Weights of a small GPT-style language model, trained from scratch on English Wikipedia.
Size: 5 heads of 32, MLP 832 SwiGLU, vocabulary 4528, 11.4M parameters.
Architecture: LayerNorm before and after each block, rotary positions, untied embeddings, gated attention, skips across layers, capped logits.
Training: a variant of Adam for these matrices, 525M tokens, 4006 steps.
Each number is 200 + 30 x the weight over the matrix's rms, rounded and kept within 0 to 999. Layers, rows and columns count from 0.

# k: layer 2 attention key, 160x320, rms 0.0471, rows 54-64, columns 80-159
# q: layer 2 attention query, 160x320, rms 0.0465, rows 55-64, columns 80-159
# v: layer 2 attention value, 160x320, rms 0.0429, rows 32-63, columns 80-159
# o: layer 2 attention output (transposed), 160x320, rms 0.0467, rows 32-63, columns 80-159
k54,163,211,198,171,224,248,182,147,166,198,171,192,200,193,220,215,178,161,227,205,181,223,207,202,208,185,212,178,176,188,227,173,215,176,178,202,176,187,154,173,136,182,191,210,184,197,232,177,198,200,255,225,211,163,213,187,215,237,155,178,220,192,242,192,211,182,199,250,234,227,210,206,214,152,190,185,247,210,201,200
q55,202,179,204,206,206,131,156,222,178,165,121,208,218,225,151,213,190,174,201,217,192,203,203,258,157,192,203,171,189,217,209,214,242,197,204,229,171,191,187,198,215,139,256,159,188,187,212,188,198,149,228,262,222,216,195,223,244,201,198,214,208,207,183,176,232,162,174,211,197,201,186,278,156,227,180,182,219,202,184,226
k55,181,175,177,192,179,200,200,216,193,183,209,225,172,219,199,232,273,243,162,150,229,239,244,178,167,189,218,200,171,175,254,228,169,199,201,212,200,213,172,206,225,210,225,243,222,182,243,200,181,167,216,160,219,172,165,176,172,167,224,177,132,220,174,158,191,264,176,201,173,150,212,209,200,169,171,171,230,220,177,187
q56,190,173,224,192,163,195,195,240,179,194,225,241,188,185,164,220,201,245,227,183,247,181,204,223,257,229,184,202,236,205,212,165,202,195,154,207,253,140,142,198,237,155,124,230,186,176,236,178,191,215,189,225,207,209,209,203,200,205,244,211,178,268,215,168,229,209,194,199,204,213,158,162,214,190,190,199,244,199,150,258
k56,183,249,227,242,177,217,198,209,217,199,206,201,181,204,205,217,173,147,209,206,226,208,189,211,187,231,243,198,176,194,216,205,209,178,166,184,209,204,223,193,219,151,211,184,247,178,156,154,203,205,198,213,228,209,160,194,192,213,185,202,171,146,184,236,188,193,224,266,244,246,230,220,204,151,168,251,260,187,284,195
q57,212,213,194,207,197,231,237,216,189,166,198,252,218,208,206,190,203,191,224,205,215,209,232,197,193,229,239,228,204,199,163,204,219,154,183,147,195,203,178,191,152,173,162,202,188,169,218,166,174,138,182,136,177,231,246,240,157,209,197,177,261,155,198,156,189,187,179,176,210,185,183,209,187,220,189,193,240,157,161,251
k57,191,194,198,165,175,188,217,234,145,175,228,171,207,198,230,210,205,198,261,238,224,252,211,190,136,199,174,215,188,259,137,180,167,181,218,237,151,216,180,240,216,187,201,212,218,196,149,235,174,220,205,180,220,215,181,168,215,164,211,187,187,236,184,199,201,162,195,152,198,248,199,222,277,208,164,238,182,191,225,241
q58,214,179,188,187,177,168,196,192,202,182,221,190,205,198,191,231,131,204,205,194,169,200,233,208,222,187,219,201,232,202,184,174,183,167,179,264,194,193,207,189,208,187,211,217,181,176,204,239,190,133,210,233,185,174,149,243,196,184,181,191,233,192,239,219,215,218,167,222,257,243,196,168,251,175,197,211,231,207,175,185
k58,265,210,189,242,200,224,199,184,216,182,184,157,215,262,253,164,183,213,193,230,208,202,242,178,199,226,186,210,164,227,209,176,183,202,112,192,202,207,139,198,229,210,182,221,219,242,188,212,209,173,174,205,168,267,216,205,176,219,208,213,177,217,182,198,182,220,227,190,184,187,205,196,233,187,192,132,174,235,228,207
q59,224,135,178,206,262,178,173,215,207,202,193,175,205,178,207,203,177,201,217,218,187,234,227,179,187,207,180,193,239,214,222,214,199,195,210,245,179,226,171,199,187,234,216,219,204,165,173,157,106,195,197,193,215,198,160,172,209,222,191,135,209,186,198,208,188,211,218,207,166,217,216,209,269,170,187,222,213,211,190,223
k59,207,232,218,165,176,193,217,188,173,164,211,246,152,224,197,171,144,159,215,205,175,196,188,220,147,266,217,176,161,227,188,185,145,213,174,208,186,270,192,201,161,204,163,122,229,235,227,238,206,190,208,192,183,183,224,173,233,205,232,210,181,217,198,200,206,244,210,191,228,179,234,150,235,180,213,148,174,180,203,205
q60,192,167,232,173,284,210,126,166,195,228,202,153,209,138,224,206,187,150,258,219,212,214,215,195,190,212,128,202,244,219,163,201,216,202,219,199,211,236,216,208,210,186,155,175,189,228,217,192,230,218,268,250,220,176,158,229,242,214,223,189,208,205,135,153,181,142,194,224,184,188,223,206,209,201,147,168,162,215,239,228
k60,178,218,190,179,207,192,153,209,173,188,199,196,180,161,157,232,233,191,218,245,205,170,193,190,185,240,226,249,209,147,175,228,159,263,196,228,204,206,195,192,137,191,200,210,194,160,172,178,216,211,254,255,189,171,200,241,201,200,201,218,181,149,195,255,155,187,194,220,232,193,156,171,216,226,203,214,184,193,195,227
q61,192,196,166,183,214,152,128,214,165,187,195,200,190,215,186,161,190,215,230,248,231,205,247,195,171,180,218,200,207,194,188,233,216,244,161,196,242,264,189,239,206,229,173,209,224,226,173,184,221,201,255,229,206,218,205,188,222,229,169,191,163,218,184,213,173,209,226,211,145,179,204,194,202,235,214,227,177,187,184,201
k61,242,207,164,184,164,192,171,216,134,215,162,235,238,187,219,232,164,180,208,103,217,210,214,173,277,207,150,205,192,186,235,198,154,208,243,163,172,183,182,204,201,180,172,156,176,192,165,213,115,214,230,225,169,154,217,221,181,176,202,184,191,209,192,187,182,196,220,215,215,217,167,203,214,219,202,159,230,242,239,130
q62,150,207,210,212,196,187,219,181,203,168,242,214,165,212,182,207,187,242,213,181,278,203,180,178,210,184,151,182,228,289,219,189,196,240,188,202,179,183,208,236,171,232,262,255,168,173,128,248,175,217,191,179,166,155,197,183,173,218,133,184,148,185,224,159,206,200,234,210,189,205,206,216,187,214,159,198,151,205,197,208
k62,205,176,206,185,209,199,196,263,179,190,160,196,182,210,215,192,107,175,193,204,149,203,262,188,224,210,221,209,227,150,222,189,196,188,186,172,215,203,256,184,255,205,182,184,244,192,234,183,189,191,159,255,174,216,220,209,170,212,187,185,191,226,166,220,186,203,225,218,194,240,218,209,164,205,160,227,157,195,249,168
q63,221,160,166,201,152,178,171,221,177,153,239,178,162,172,179,181,167,219,184,256,212,191,221,184,186,209,220,221,234,226,213,178,208,179,198,160,189,237,192,172,187,226,129,186,214,179,176,194,226,202,188,159,217,235,244,241,151,178,198,216,198,196,158,187,251,226,163,173,217,171,242,224,220,167,194,202,211,192,254,202
k63,184,212,132,195,191,231,164,181,140,211,247,240,153,185,237,252,187,153,199,206,153,232,198,217,212,160,148,189,227,216,187,222,189,232,254,180,174,202,182,220,220,194,188,210,198,223,167,169,241,159,169,168,139,164,154,151,211,184,175,173,217,225,225,185,161,169,214,200,216,283,206,189,199,172,178,173,177,212,205,218
v32,192,162,195,271,202,188,176,207,192,171,215,185,130,161,214,191,236,224,231,185,191,183,160,230,194,214,214,216,199,186,177,197,220,172,203,217,183,239,206,185,139,129,156,159,172,175,241,107,186,206,234,191,216,221,182,223,154,238,216,192,168,177,184,216,218,223,206,221,203,228,227,216,206,237,188,219,239,158,208,188
o32,197,242,200,187,207,187,146,169,147,182,204,263,164,203,258,252,198,167,187,211,168,165,185,211,185,189,190,188,197,206,224,189,166,214,175,203,263,175,229,193,227,212,168,143,187,180,240,171,234,193,216,215,174,179,222,242,172,188,204,244,202,238,180,185,227,224,205,199,201,224,207,175,210,196,216,252,205,176,160,201
v33,196,201,198,188,161,205,264,193,164,184,264,181,232,209,188,204,242,189,170,223,220,190,207,230,190,233,210,166,204,261,192,171,174,218,206,215,194,195,160,207,184,147,199,203,173,165,194,207,215,191,200,173,234,201,187,239,194,223,185,205,215,159,163,221,182,196,181,222,234,225,126,190,202,188,219,237,189,205,203,165
o33,220,208,236,203,245,217,220,222,153,220,198,262,151,241,173,194,246,142,270,263,212,188,208,220,186,199,230,208,196,200,220,236,213,179,238,181,158,225,180,180,170,233,229,258,154,185,239,173,251,213,226,211,178,176,261,198,202,149,186,270,223,213,163,214,202,237,185,213,148,241,179,228,207,199,168,115,214,227,165,163
v34,154,218,154,208,155,198,170,191,161,200,191,194,213,211,155,199,162,218,154,178,206,235,230,159,213,202,227,231,258,243,192,173,192,194,204,231,173,195,216,192,196,200,237,209,220,202,234,182,206,218,203,183,174,238,225,196,197,222,196,194,122,145,170,235,217,229,183,164,181,208,150,221,186,216,230,226,209,223,195,227
o34,203,236,188,239,172,196,184,250,151,194,226,219,178,223,269,184,216,195,212,174,143,241,190,197,190,182,176,196,186,182,206,216,211,184,228,187,221,261,168,224,165,268,222,260,167,193,204,175,155,207,168,196,221,223,118,132,151,227,181,193,230,210,184,159,190,241,172,158,256,194,200,191,146,217,212,182,207,161,251,138
v35,257,167,162,208,211,172,201,173,254,154,244,179,148,193,162,189,160,156,155,195,169,149,222,208,213,259,198,182,195,202,193,163,287,192,206,223,214,203,190,185,224,195,229,181,213,187,245,196,241,202,201,215,191,221,167,237,217,204,204,197,163,223,168,185,182,193,255,236,244,179,151,153,183,213,235,187,185,181,192,277
o35,221,238,201,206,201,174,239,135,191,151,223,174,249,205,215,213,255,167,180,272,242,153,202,204,265,201,212,179,227,173,225,172,154,186,255,214,172,238,187,146,202,183,205,187,197,172,203,143,211,223,179,227,162,205,221,172,223,182,176,255,221,161,253,225,218,233,173,204,195,203,163,227,139,185,204,156,203,164,209,187
v36,212,173,221,205,191,208,204,173,217,176,210,181,134,227,246,209,253,181,278,171,125,228,212,205,229,185,243,221,252,184,168,160,204,201,184,159,194,205,227,281,177,177,228,200,204,192,149,222,241,204,163,176,156,212,165,223,215,194,204,197,212,178,187,205,196,227,198,169,229,199,258,214,155,211,213,216,252,223,212,193
o36,189,231,198,226,243,186,183,179,190,202,200,160,228,182,206,189,226,219,224,227,148,207,208,180,237,172,246,194,217,212,225,180,218,254,242,146,185,193,191,188,202,172,220,174,256,181,247,203,202,183,218,174,228,187,195,200,199,191,200,148,221,170,177,122,202,170,250,225,195,213,211,147,215,155,217,222,191,190,175,168
v37,239,251,211,206,178,197,210,226,205,230,238,215,109,146,221,197,214,224,188,199,183,164,224,178,161,198,223,238,189,198,223,183,199,203,184,221,219,223,165,240,247,212,153,228,184,174,162,221,159,251,129,144,208,191,209,224,215,203,215,166,150,205,241,184,206,189,202,212,210,173,258,110,118,203,209,198,158,174,209,230
o37,236,178,191,231,248,183,201,223,165,193,175,187,222,148,181,245,177,199,238,172,207,174,217,222,217,170,229,209,193,191,243,173,242,195,231,205,176,187,227,226,215,134,218,268,151,225,211,162,156,165,147,205,234,169,199,243,209,195,189,113,174,229,223,185,199,190,225,202,212,141,238,181,177,223,202,159,142,191,208,159
v38,212,197,235,236,167,198,211,226,193,234,207,198,241,205,154,197,175,199,237,188,240,213,177,207,212,226,180,139,161,138,292,176,157,225,200,213,248,248,177,139,244,188,164,153,137,201,228,212,149,167,177,174,206,211,224,198,257,163,159,221,177,221,214,159,205,179,123,198,188,243,221,241,255,238,259,182,194,231,195,202
o38,171,154,203,206,200,190,210,206,206,233,188,204,248,220,126,199,196,198,152,216,192,247,194,218,243,207,154,174,234,186,221,214,208,192,249,188,219,181,193,199,256,191,206,221,231,226,235,225,202,236,196,225,203,260,219,207,174,262,175,255,220,168,206,294,240,184,234,229,237,197,184,176,143,228,187,154,215,216,280,213
v39,180,262,176,268,185,231,181,182,214,183,239,168,211,175,230,201,154,203,232,230,238,171,200,223,118,171,197,186,199,200,205,204,164,155,198,189,170,187,178,167,179,184,202,220,215,170,198,221,220,180,187,176,159,149,212,165,195,215,230,170,210,244,253,156,199,224,211,185,201,168,230,202,208,245,139,208,124,205,194,249
o39,217,187,223,190,181,233,238,213,136,229,185,188,219,204,237,200,220,191,208,196,205,193,224,172,261,137,153,169,215,206,165,250,217,187,214,123,191,226,176,198,235,172,272,198,242,211,217,163,185,178,175,187,239,207,215,209,168,196,244,167,191,248,162,196,217,241,198,260,217,168,169,173,200,194,209,215,195,188,182,178
v40,200,193,263,177,186,233,225,187,196,190,210,179,164,220,243,206,162,183,218,185,144,191,235,222,174,172,215,174,218,200,107,220,212,187,180,190,216,253,218,186,178,197,180,214,228,165,228,231,135,202,152,227,243,214,167,227,207,167,203,190,186,231,216,226,192,234,208,209,179,217,228,166,199,190,187,178,147,206,207,180
o40,256,167,215,195,209,228,182,229,216,225,170,215,193,175,245,210,166,202,236,203,199,235,193,187,214,156,194,181,202,206,204,194,226,142,184,229,185,186,221,222,151,205,233,219,206,181,202,202,130,181,213,216,161,151,183,221,184,190,216,195,189,200,170,255,220,241,225,202,198,207,216,168,193,209,207,180,202,232,150,223
v41,256,209,159,191,195,162,171,183,238,168,206,266,193,227,273,219,163,251,198,241,170,169,214,191,202,197,212,244,201,248,201,196,203,187,215,178,198,211,224,213,212,202,155,155,261,181,269,174,189,189,158,210,233,166,189,189,160,153,245,188,231,186,200,210,163,240,174,193,215,240,172,213,191,162,190,249,222,242,211,224
o41,226,192,216,231,229,213,202,192,202,167,179,219,214,208,188,212,247,251,194,179,170,191,192,172,180,205,238,213,214,182,187,241,233,159,245,185,223,260,195,169,150,175,169,192,124,213,186,233,220,216,183,172,219,164,203,165,225,165,208,197,211,241,188,241,209,193,213,208,246,237,190,210,156,164,228,127,217,232,168,200
v42,242,239,230,231,224,176,163,218,148,202,214,173,226,237,163,216,216,167,151,180,186,154,223,204,198,164,258,146,182,252,231,200,165,225,199,221,241,170,225,187,180,147,177,217,189,174,199,227,186,222,157,205,199,182,211,146,198,154,183,185,232,194,201,177,220,138,240,207,159,216,209,183,182,228,261,172,198,213,237,183
o42,207,220,204,182,207,210,238,212,174,208,223,136,213,200,227,215,158,130,255,251,201,146,222,184,181,189,214,172,233,146,180,168,105,190,217,174,194,212,226,206,200,206,252,195,177,242,260,193,182,210,183,165,222,223,228,185,181,175,172,205,179,213,226,165,191,224,208,266,163,181,229,192,208,224,152,221,210,236,199,179
v43,167,172,133,185,159,243,209,186,218,208,186,222,215,225,218,181,182,226,223,187,195,203,191,165,188,184,173,148,185,230,257,180,213,209,208,163,243,217,216,226,180,226,183,193,228,204,182,190,197,201,206,166,217,192,148,161,217,220,169,218,253,232,194,247,203,194,189,169,203,202,184,142,224,171,130,201,190,232,166,173
o43,168,192,197,200,217,189,219,220,202,227,215,177,208,194,193,211,191,191,200,211,199,234,191,236,206,165,209,220,219,203,197,187,230,186,175,185,213,176,215,216,198,190,215,248,227,193,200,169,189,152,203,213,202,200,193,265,208,219,169,210,185,200,174,101,202,173,230,219,197,218,158,190,183,183,204,256,211,234,178,186
v44,152,193,187,201,238,204,209,197,180,170,216,184,226,258,205,196,155,175,157,229,203,214,218,218,152,208,158,208,217,180,203,212,147,156,188,211,183,240,192,185,204,259,199,231,162,188,217,181,165,193,198,261,208,150,196,136,170,218,194,209,213,185,175,165,196,188,247,276,176,236,247,217,200,225,174,184,187,228,180,158
o44,192,179,229,204,222,239,168,227,195,221,219,211,164,208,200,211,211,210,210,189,134,213,221,237,153,146,171,168,171,227,136,156,134,223,199,200,167,166,225,165,191,235,176,156,154,198,212,248,208,210,205,204,202,193,130,164,187,211,239,239,145,130,209,218,169,230,194,215,179,161,205,248,196,161,227,179,196,241,207,251
v45,158,163,201,168,177,157,215,178,228,196,225,231,184,237,221,190,240,202,230,159,213,198,187,196,236,233,212,205,148,248,206,211,160,218,249,165,221,165,223,194,199,253,107,196,222,245,233,234,194,194,183,156,175,171,239,217,212,191,203,217,209,186,176,237,201,179,207,223,233,166,157,210,190,203,219,256,161,188,186,173
o45,207,202,214,216,222,142,231,172,263,234,239,214,215,197,229,165,197,113,153,176,179,196,188,185,171,221,233,259,173,180,208,181,201,194,252,179,195,164,191,227,189,161,212,191,280,200,252,173,248,245,208,173,180,209,153,161,202,142,169,221,226,211,237,173,231,224,193,259,196,210,175,183,216,184,224,195,197,173,233,163
v46,199,226,210,130,220,197,193,185,222,199,231,194,182,184,187,194,197,182,232,157,189,190,221,233,198,176,229,180,231,196,153,190,239,206,238,153,128,168,166,198,188,200,186,231,251,177,159,212,200,229,234,182,209,180,181,240,213,211,175,193,242,197,111,139,202,157,198,256,189,203,153,203,178,195,211,211,185,193,222,186
o46,164,169,184,200,192,243,193,145,175,227,214,195,222,210,189,176,194,183,180,248,159,205,174,158,219,182,224,155,207,218,157,209,202,195,147,159,217,156,262,201,221,179,229,219,238,225,164,195,200,186,224,216,173,256,235,239,177,199,220,184,182,157,186,160,219,177,247,214,267,208,180,199,226,237,177,207,211,198,185,208
v47,148,187,195,235,200,176,256,218,263,204,200,192,209,208,200,202,192,207,159,183,180,167,219,238,194,170,170,160,172,174,167,231,219,248,204,192,249,215,187,194,171,193,160,193,209,194,241,224,224,219,206,155,191,236,172,180,217,226,221,171,165,165,203,180,207,140,197,198,170,233,202,236,173,234,200,167,183,221,207,186
o47,209,202,198,160,230,224,218,231,178,221,195,200,184,204,187,263,192,196,228,196,197,207,218,208,223,184,172,151,192,204,170,198,173,215,152,196,184,176,227,220,215,152,172,222,207,231,173,239,222,205,230,204,190,200,133,267,174,141,251,240,197,193,222,258,139,203,189,236,197,159,241,160,213,183,207,141,242,204,155,240
v48,203,207,175,171,219,202,214,151,174,202,240,231,199,219,236,218,132,221,159,223,204,211,185,179,208,222,190,196,191,171,149,115,284,176,251,227,187,208,180,193,204,217,154,184,243,239,167,174,238,210,218,217,275,187,209,240,211,198,182,187,233,171,199,134,176,193,218,212,215,207,184,188,191,229,224,235,210,257,195,202
o48,183,161,196,160,210,222,238,186,208,140,188,207,242,150,250,213,168,200,223,223,152,224,245,217,180,194,225,214,201,174,187,178,244,208,215,140,236,200,184,170,195,182,214,163,260,222,171,199,210,152,228,187,218,181,181,153,213,199,230,189,212,220,149,164,210,213,147,190,245,198,184,283,190,177,142,199,215,200,207,207
v49,223,215,257,230,207,191,246,212,222,186,147,213,231,197,196,222,212,184,192,239,194,158,185,226,272,190,188,155,139,201,177,197,186,224,199,228,197,167,203,199,217,230,204,230,200,197,201,165,190,168,152,208,223,158,203,195,222,198,220,206,154,205,197,250,192,168,231,170,249,156,198,238,245,221,145,189,221,253,230,242
o49,170,186,280,176,196,172,195,221,226,175,179,184,206,147,144,204,211,167,189,245,213,215,217,165,221,169,175,196,240,222,218,171,215,166,230,207,209,152,218,188,225,214,210,190,301,185,219,209,185,188,230,253,233,213,199,253,236,261,218,211,191,144,228,191,150,173,216,165,175,144,179,224,174,134,182,190,175,161,199,250
v50,157,165,213,174,176,234,213,164,225,218,205,203,131,235,221,202,242,192,206,158,136,188,135,171,194,191,193,254,188,258,226,190,188,207,188,162,193,214,219,178,155,179,212,231,186,253,199,202,199,176,213,193,211,271,161,185,199,244,186,207,221,213,178,208,215,215,193,221,246,220,209,177,190,163,225,179,201,152,191,217
o50,198,239,199,238,193,179,239,209,240,209,199,210,192,209,198,185,273,195,187,194,147,175,223,232,219,184,206,220,198,216,206,222,221,223,192,181,182,195,129,208,171,270,199,199,146,132,201,244,225,162,202,213,156,225,230,224,230,183,172,155,213,174,205,212,157,209,163,216,204,193,183,244,209,210,252,200,197,168,158,201
v51,208,215,260,194,170,173,204,214,187,253,180,250,206,194,202,203,235,234,203,255,193,198,231,196,245,218,222,215,204,241,193,199,160,208,187,207,127,160,251,172,168,208,169,201,200,143,175,217,168,176,214,191,273,154,211,250,187,184,219,187,247,157,186,188,211,215,221,151,223,168,175,210,201,214,198,178,229,180,250,188
o51,212,218,150,209,194,161,139,163,204,202,215,208,162,243,190,213,171,218,189,188,234,189,188,237,196,186,214,209,205,183,191,204,187,233,245,180,160,224,160,202,193,180,249,199,207,182,197,217,213,208,209,213,179,171,204,181,237,192,165,176,207,199,263,144,174,185,191,181,214,225,182,188,173,241,214,159,214,209,214,156
v52,260,211,230,172,184,185,214,254,174,159,168,205,206,238,150,201,230,195,242,211,211,206,170,191,179,195,189,173,217,238,164,212,207,222,198,180,160,173,213,224,198,170,205,156,233,228,187,221,216,169,210,189,211,177,218,202,154,218,237,183,191,262,197,198,204,253,258,258,183,163,236,230,261,155,175,223,185,248,165,140
o52,260,202,200,173,206,235,226,184,222,216,174,186,255,227,206,168,219,191,205,180,213,185,225,210,193,222,179,170,162,229,140,196,151,213,179,222,220,197,192,176,163,161,210,169,200,196,180,218,145,192,285,146,228,190,202,162,116,220,250,226,220,139,202,197,192,263,233,229,170,215,181,187,201,232,194,252,185,213,169,201
v53,199,165,158,196,213,148,207,238,176,229,206,220,203,222,190,218,235,166,213,208,236,197,176,191,191,221,192,177,217,200,216,299,201,201,239,213,174,176,156,200,200,192,163,193,162,186,182,152,220,176,247,193,168,163,214,202,190,204,206,263,188,236,173,196,194,213,220,188,227,208,174,258,213,199,217,182,200,209,225,230
o53,200,206,243,157,208,196,221,185,156,158,241,193,177,207,214,195,273,201,137,175,185,182,152,215,207,240,184,166,225,168,204,177,229,223,232,192,201,190,170,176,217,187,220,186,214,175,213,211,221,199,135,191,173,252,186,182,212,187,174,216,202,195,256,179,213,192,195,174,164,188,206,200,195,207,181,219,190,168,177,163
v54,152,208,205,153,220,156,165,215,160,242,164,241,198,151,144,201,260,218,188,182,238,210,181,197,244,182,209,214,199,232,231,212,187,191,202,175,208,201,222,208,243,220,183,215,185,208,176,256,209,235,191,227,222,176,141,263,181,178,143,163,205,193,142,230,185,180,230,245,199,188,169,202,205,168,211,214,182,202,217,208
o54,177,211,193,168,205,190,177,252,208,238,175,170,173,222,164,177,203,251,194,224,248,161,199,260,197,203,193,214,249,175,201,202,194,218,193,220,189,216,250,241,208,201,214,215,168,204,155,222,215,201,230,204,218,199,203,245,158,126,198,160,171,166,161,257,194,166,197,263,233,188,131,197,206,160,205,263,194,216,228,270
v55,199,139,258,171,243,219,248,174,214,189,217,193,173,190,161,182,180,211,243,151,207,166,145,190,168,173,236,215,203,167,211,180,199,203,202,220,201,166,253,250,183,193,189,208,212,192,238,260,183,215,216,200,214,223,188,185,209,257,213,171,197,196,206,228,226,221,195,200,185,220,208,175,209,211,203,187,181,179,177,190
o55,217,230,239,221,211,203,216,229,192,177,234,209,201,221,228,269,218,169,248,189,213,219,206,215,230,184,251,234,210,187,146,202,223,251,229,209,218,235,142,176,158,187,217,196,172,202,216,215,208,216,219,186,198,222,192,166,224,262,213,174,204,197,249,233,235,205,197,184,183,192,214,177,200,188,197,219,172,258,181,261
v56,248,218,221,197,191,161,224,226,180,227,166,246,245,153,219,198,197,179,206,220,171,203,181,200,244,255,188,234,215,161,199,219,160,213,227,176,197,202,194,177,162,183,219,178,242,175,207,233,226,197,195,180,180,237,206,145,190,231,162,203,234,197,155,175,205,227,208,259,243,144,201,203,181,259,278,210,183,240,219,225
o56,169,221,166,198,206,195,167,177,178,258,175,219,161,202,207,182,204,170,213,208,216,222,228,186,205,136,234,175,235,209,216,241,172,217,224,207,229,217,163,201,210,187,212,196,176,218,179,187,208,213,184,194,174,185,190,200,145,207,153,226,250,269,201,279,236,207,240,133,201,158,166,183,208,230,212,162,233,219,212,201
v57,165,193,166,215,250,158,212,167,173,213,223,172,158,168,185,217,268,201,184,174,218,199,207,161,225,242,215,212,202,162,231,193,226,207,169,239,247,205,195,188,188,185,163,217,221,221,193,197,207,185,200,171,216,207,249,217,197,171,254,213,195,186,264,199,215,245,205,214,204,209,217,163,217,187,185,217,204,220,193,244
o57,177,225,200,176,243,205,209,192,192,196,211,236,204,232,179,178,251,153,183,238,173,174,149,239,241,215,200,215,187,167,265,213,194,210,211,183,214,159,201,188,229,173,194,167,233,159,228,223,212,212,167,174,196,221,244,243,177,181,220,186,179,222,211,108,190,209,215,187,221,154,191,212,197,201,159,217,206,180,215,191
v58,216,182,235,170,217,171,168,216,204,194,155,225,193,222,224,186,186,283,240,221,125,204,182,201,187,218,204,201,224,209,208,215,150,196,134,209,226,255,192,202,204,187,214,166,218,190,204,190,171,247,191,217,213,237,156,202,218,158,245,157,200,115,184,195,217,182,197,162,206,209,162,185,191,200,226,189,194,185,204,222
o58,220,229,232,218,217,192,189,197,172,192,198,207,165,211,195,208,237,178,235,212,221,264,207,197,158,157,201,210,237,194,199,154,236,155,205,208,142,195,202,233,213,229,200,225,198,209,201,160,218,235,159,213,206,224,206,190,205,223,210,203,168,232,169,213,191,238,186,184,241,159,231,211,185,208,197,145,154,192,173,248
v59,226,197,210,200,228,183,225,209,179,221,196,211,183,214,164,208,203,186,130,281,218,206,195,180,209,255,148,224,190,166,212,215,239,204,232,180,183,215,208,228,230,238,225,175,200,207,201,235,192,193,216,299,186,220,200,175,227,185,248,193,157,207,222,201,214,240,258,208,220,177,199,245,207,219,207,150,250,185,217,212
o59,219,209,220,194,260,161,207,236,199,221,191,219,229,160,151,172,191,254,197,221,215,194,135,161,214,180,175,191,176,189,232,208,182,212,240,169,204,207,215,156,222,221,166,195,265,217,213,194,230,188,212,191,207,220,182,184,214,167,219,204,180,182,248,153,228,210,177,199,215,185,171,194,234,208,210,251,229,208,202,189
v60,185,180,185,209,175,214,162,221,179,262,242,179,185,185,214,196,233,174,196,195,228,193,244,189,149,215,230,175,209,183,227,247,229,213,186,256,222,272,177,191,227,195,213,184,163,156,198,233,214,198,262,238,202,172,238,191,206,190,184,185,176,186,190,207,206,201,182,221,220,206,213,180,223,159,260,188,273,191,194,176
o60,232,185,184,209,240,190,180,205,174,204,173,195,154,232,205,193,191,219,200,201,245,196,160,244,206,209,171,186,213,197,180,242,270,177,231,218,204,218,175,166,200,206,220,149,203,183,187,226,233,184,182,199,197,230,178,217,231,222,192,214,186,201,173,138,206,148,162,185,190,191,179,210,174,155,225,329,221,172,241,175
v61,166,230,207,220,177,184,214,164,177,216,195,261,196,221,196,198,182,209,217,234,218,227,156,182,207,218,191,195,249,199,194,183,193,241,203,195,129,100,226,205,182,210,187,195,204,235,152,222,161,256,240,229,235,204,220,189,218,172,234,178,190,204,223,174,218,187,193,222,196,189,203,197,135,195,172,210,187,233,215,198
o61,236,175,221,180,219,124,231,178,258,177,155,157,226,284,230,233,160,259,188,250,199,157,143,189,215,231,202,165,156,166,176,228,248,267,227,175,161,173,180,168,124,176,216,189,159,207,159,188,193,204,211,195,185,146,234,224,245,211,234,196,184,189,168,75,217,198,203,168,237,190,201,247,195,207,207,202,175,263,161,213
v62,147,146,177,169,179,151,238,207,215,190,204,151,236,228,206,218,189,163,222,197,235,174,164,213,259,154,180,217,185,228,180,181,185,210,182,196,191,177,230,226,175,176,182,234,157,220,202,247,237,244,217,173,237,214,142,195,296,165,193,234,181,211,229,237,196,228,202,191,210,187,239,252,189,177,217,218,206,194,189,189
o62,175,251,176,191,188,226,247,211,220,191,192,206,206,177,206,207,214,172,193,160,198,161,177,192,243,203,184,210,218,164,276,190,185,197,224,182,175,199,155,208,212,191,186,184,248,182,212,223,215,146,261,227,193,235,166,235,225,188,224,227,175,149,234,235,264,202,203,156,194,213,151,227,219,131,172,198,126,192,259,190
v63,189,210,215,191,178,194,207,192,172,209,191,190,168,204,178,222,202,257,224,175,209,173,190,200,218,196,269,185,226,216,222,177,221,212,216,197,216,200,195,158,159,204,236,219,204,154,201,245,188,187,158,206,231,228,196,230,198,194,184,183,188,137,166,233,156,207,169,195,215,196,201,215,238,247,184,227,143,196,242,167
o63,240,213,232,204,183,229,217,228,183,269,202,190,180,223,168,185,196,198,169,209,208,251,273,210,180,246,185,214,253,228,185,203,229,174,187,173,208,244,214,222,175,210,222,208,184,194,221,208,169,195,266,184,190,174,212,196,170,172,196,246,160,216,188,274,177,169,231,169,161,189,185,184,188,152,207,188,208,161,186,179
q64,155,212,223,192,244,229,172,198,181,171,163,187,158,203,236,223,206,191,205,183,204,222,213,226,186,190,229,227,188,166,201,192,199,200,167,176,174,222,216,178,194,227,202,220,187,195,220,179,213,232,236,226,209,201,196,203,197,239,240,166,206,180,235,235,207,203,184,197,175,208,168,189,256,222,189,165,189,207,190,191
k64,202,198,212,156,243,220,215,224,210,168,219,197,194,176,236,344,193,172,217,174,205,273,185,283,188,202,198,224,192,181,208,217,196,245,247,153,132,159,247,188,230,237,219,230,228,226,191,190,203,236,189,191,162,235,187,204,138,219,203,174,225,228,184,231,156,128,190,240,182,248,178,227,206,211,242,124,204,218,221,208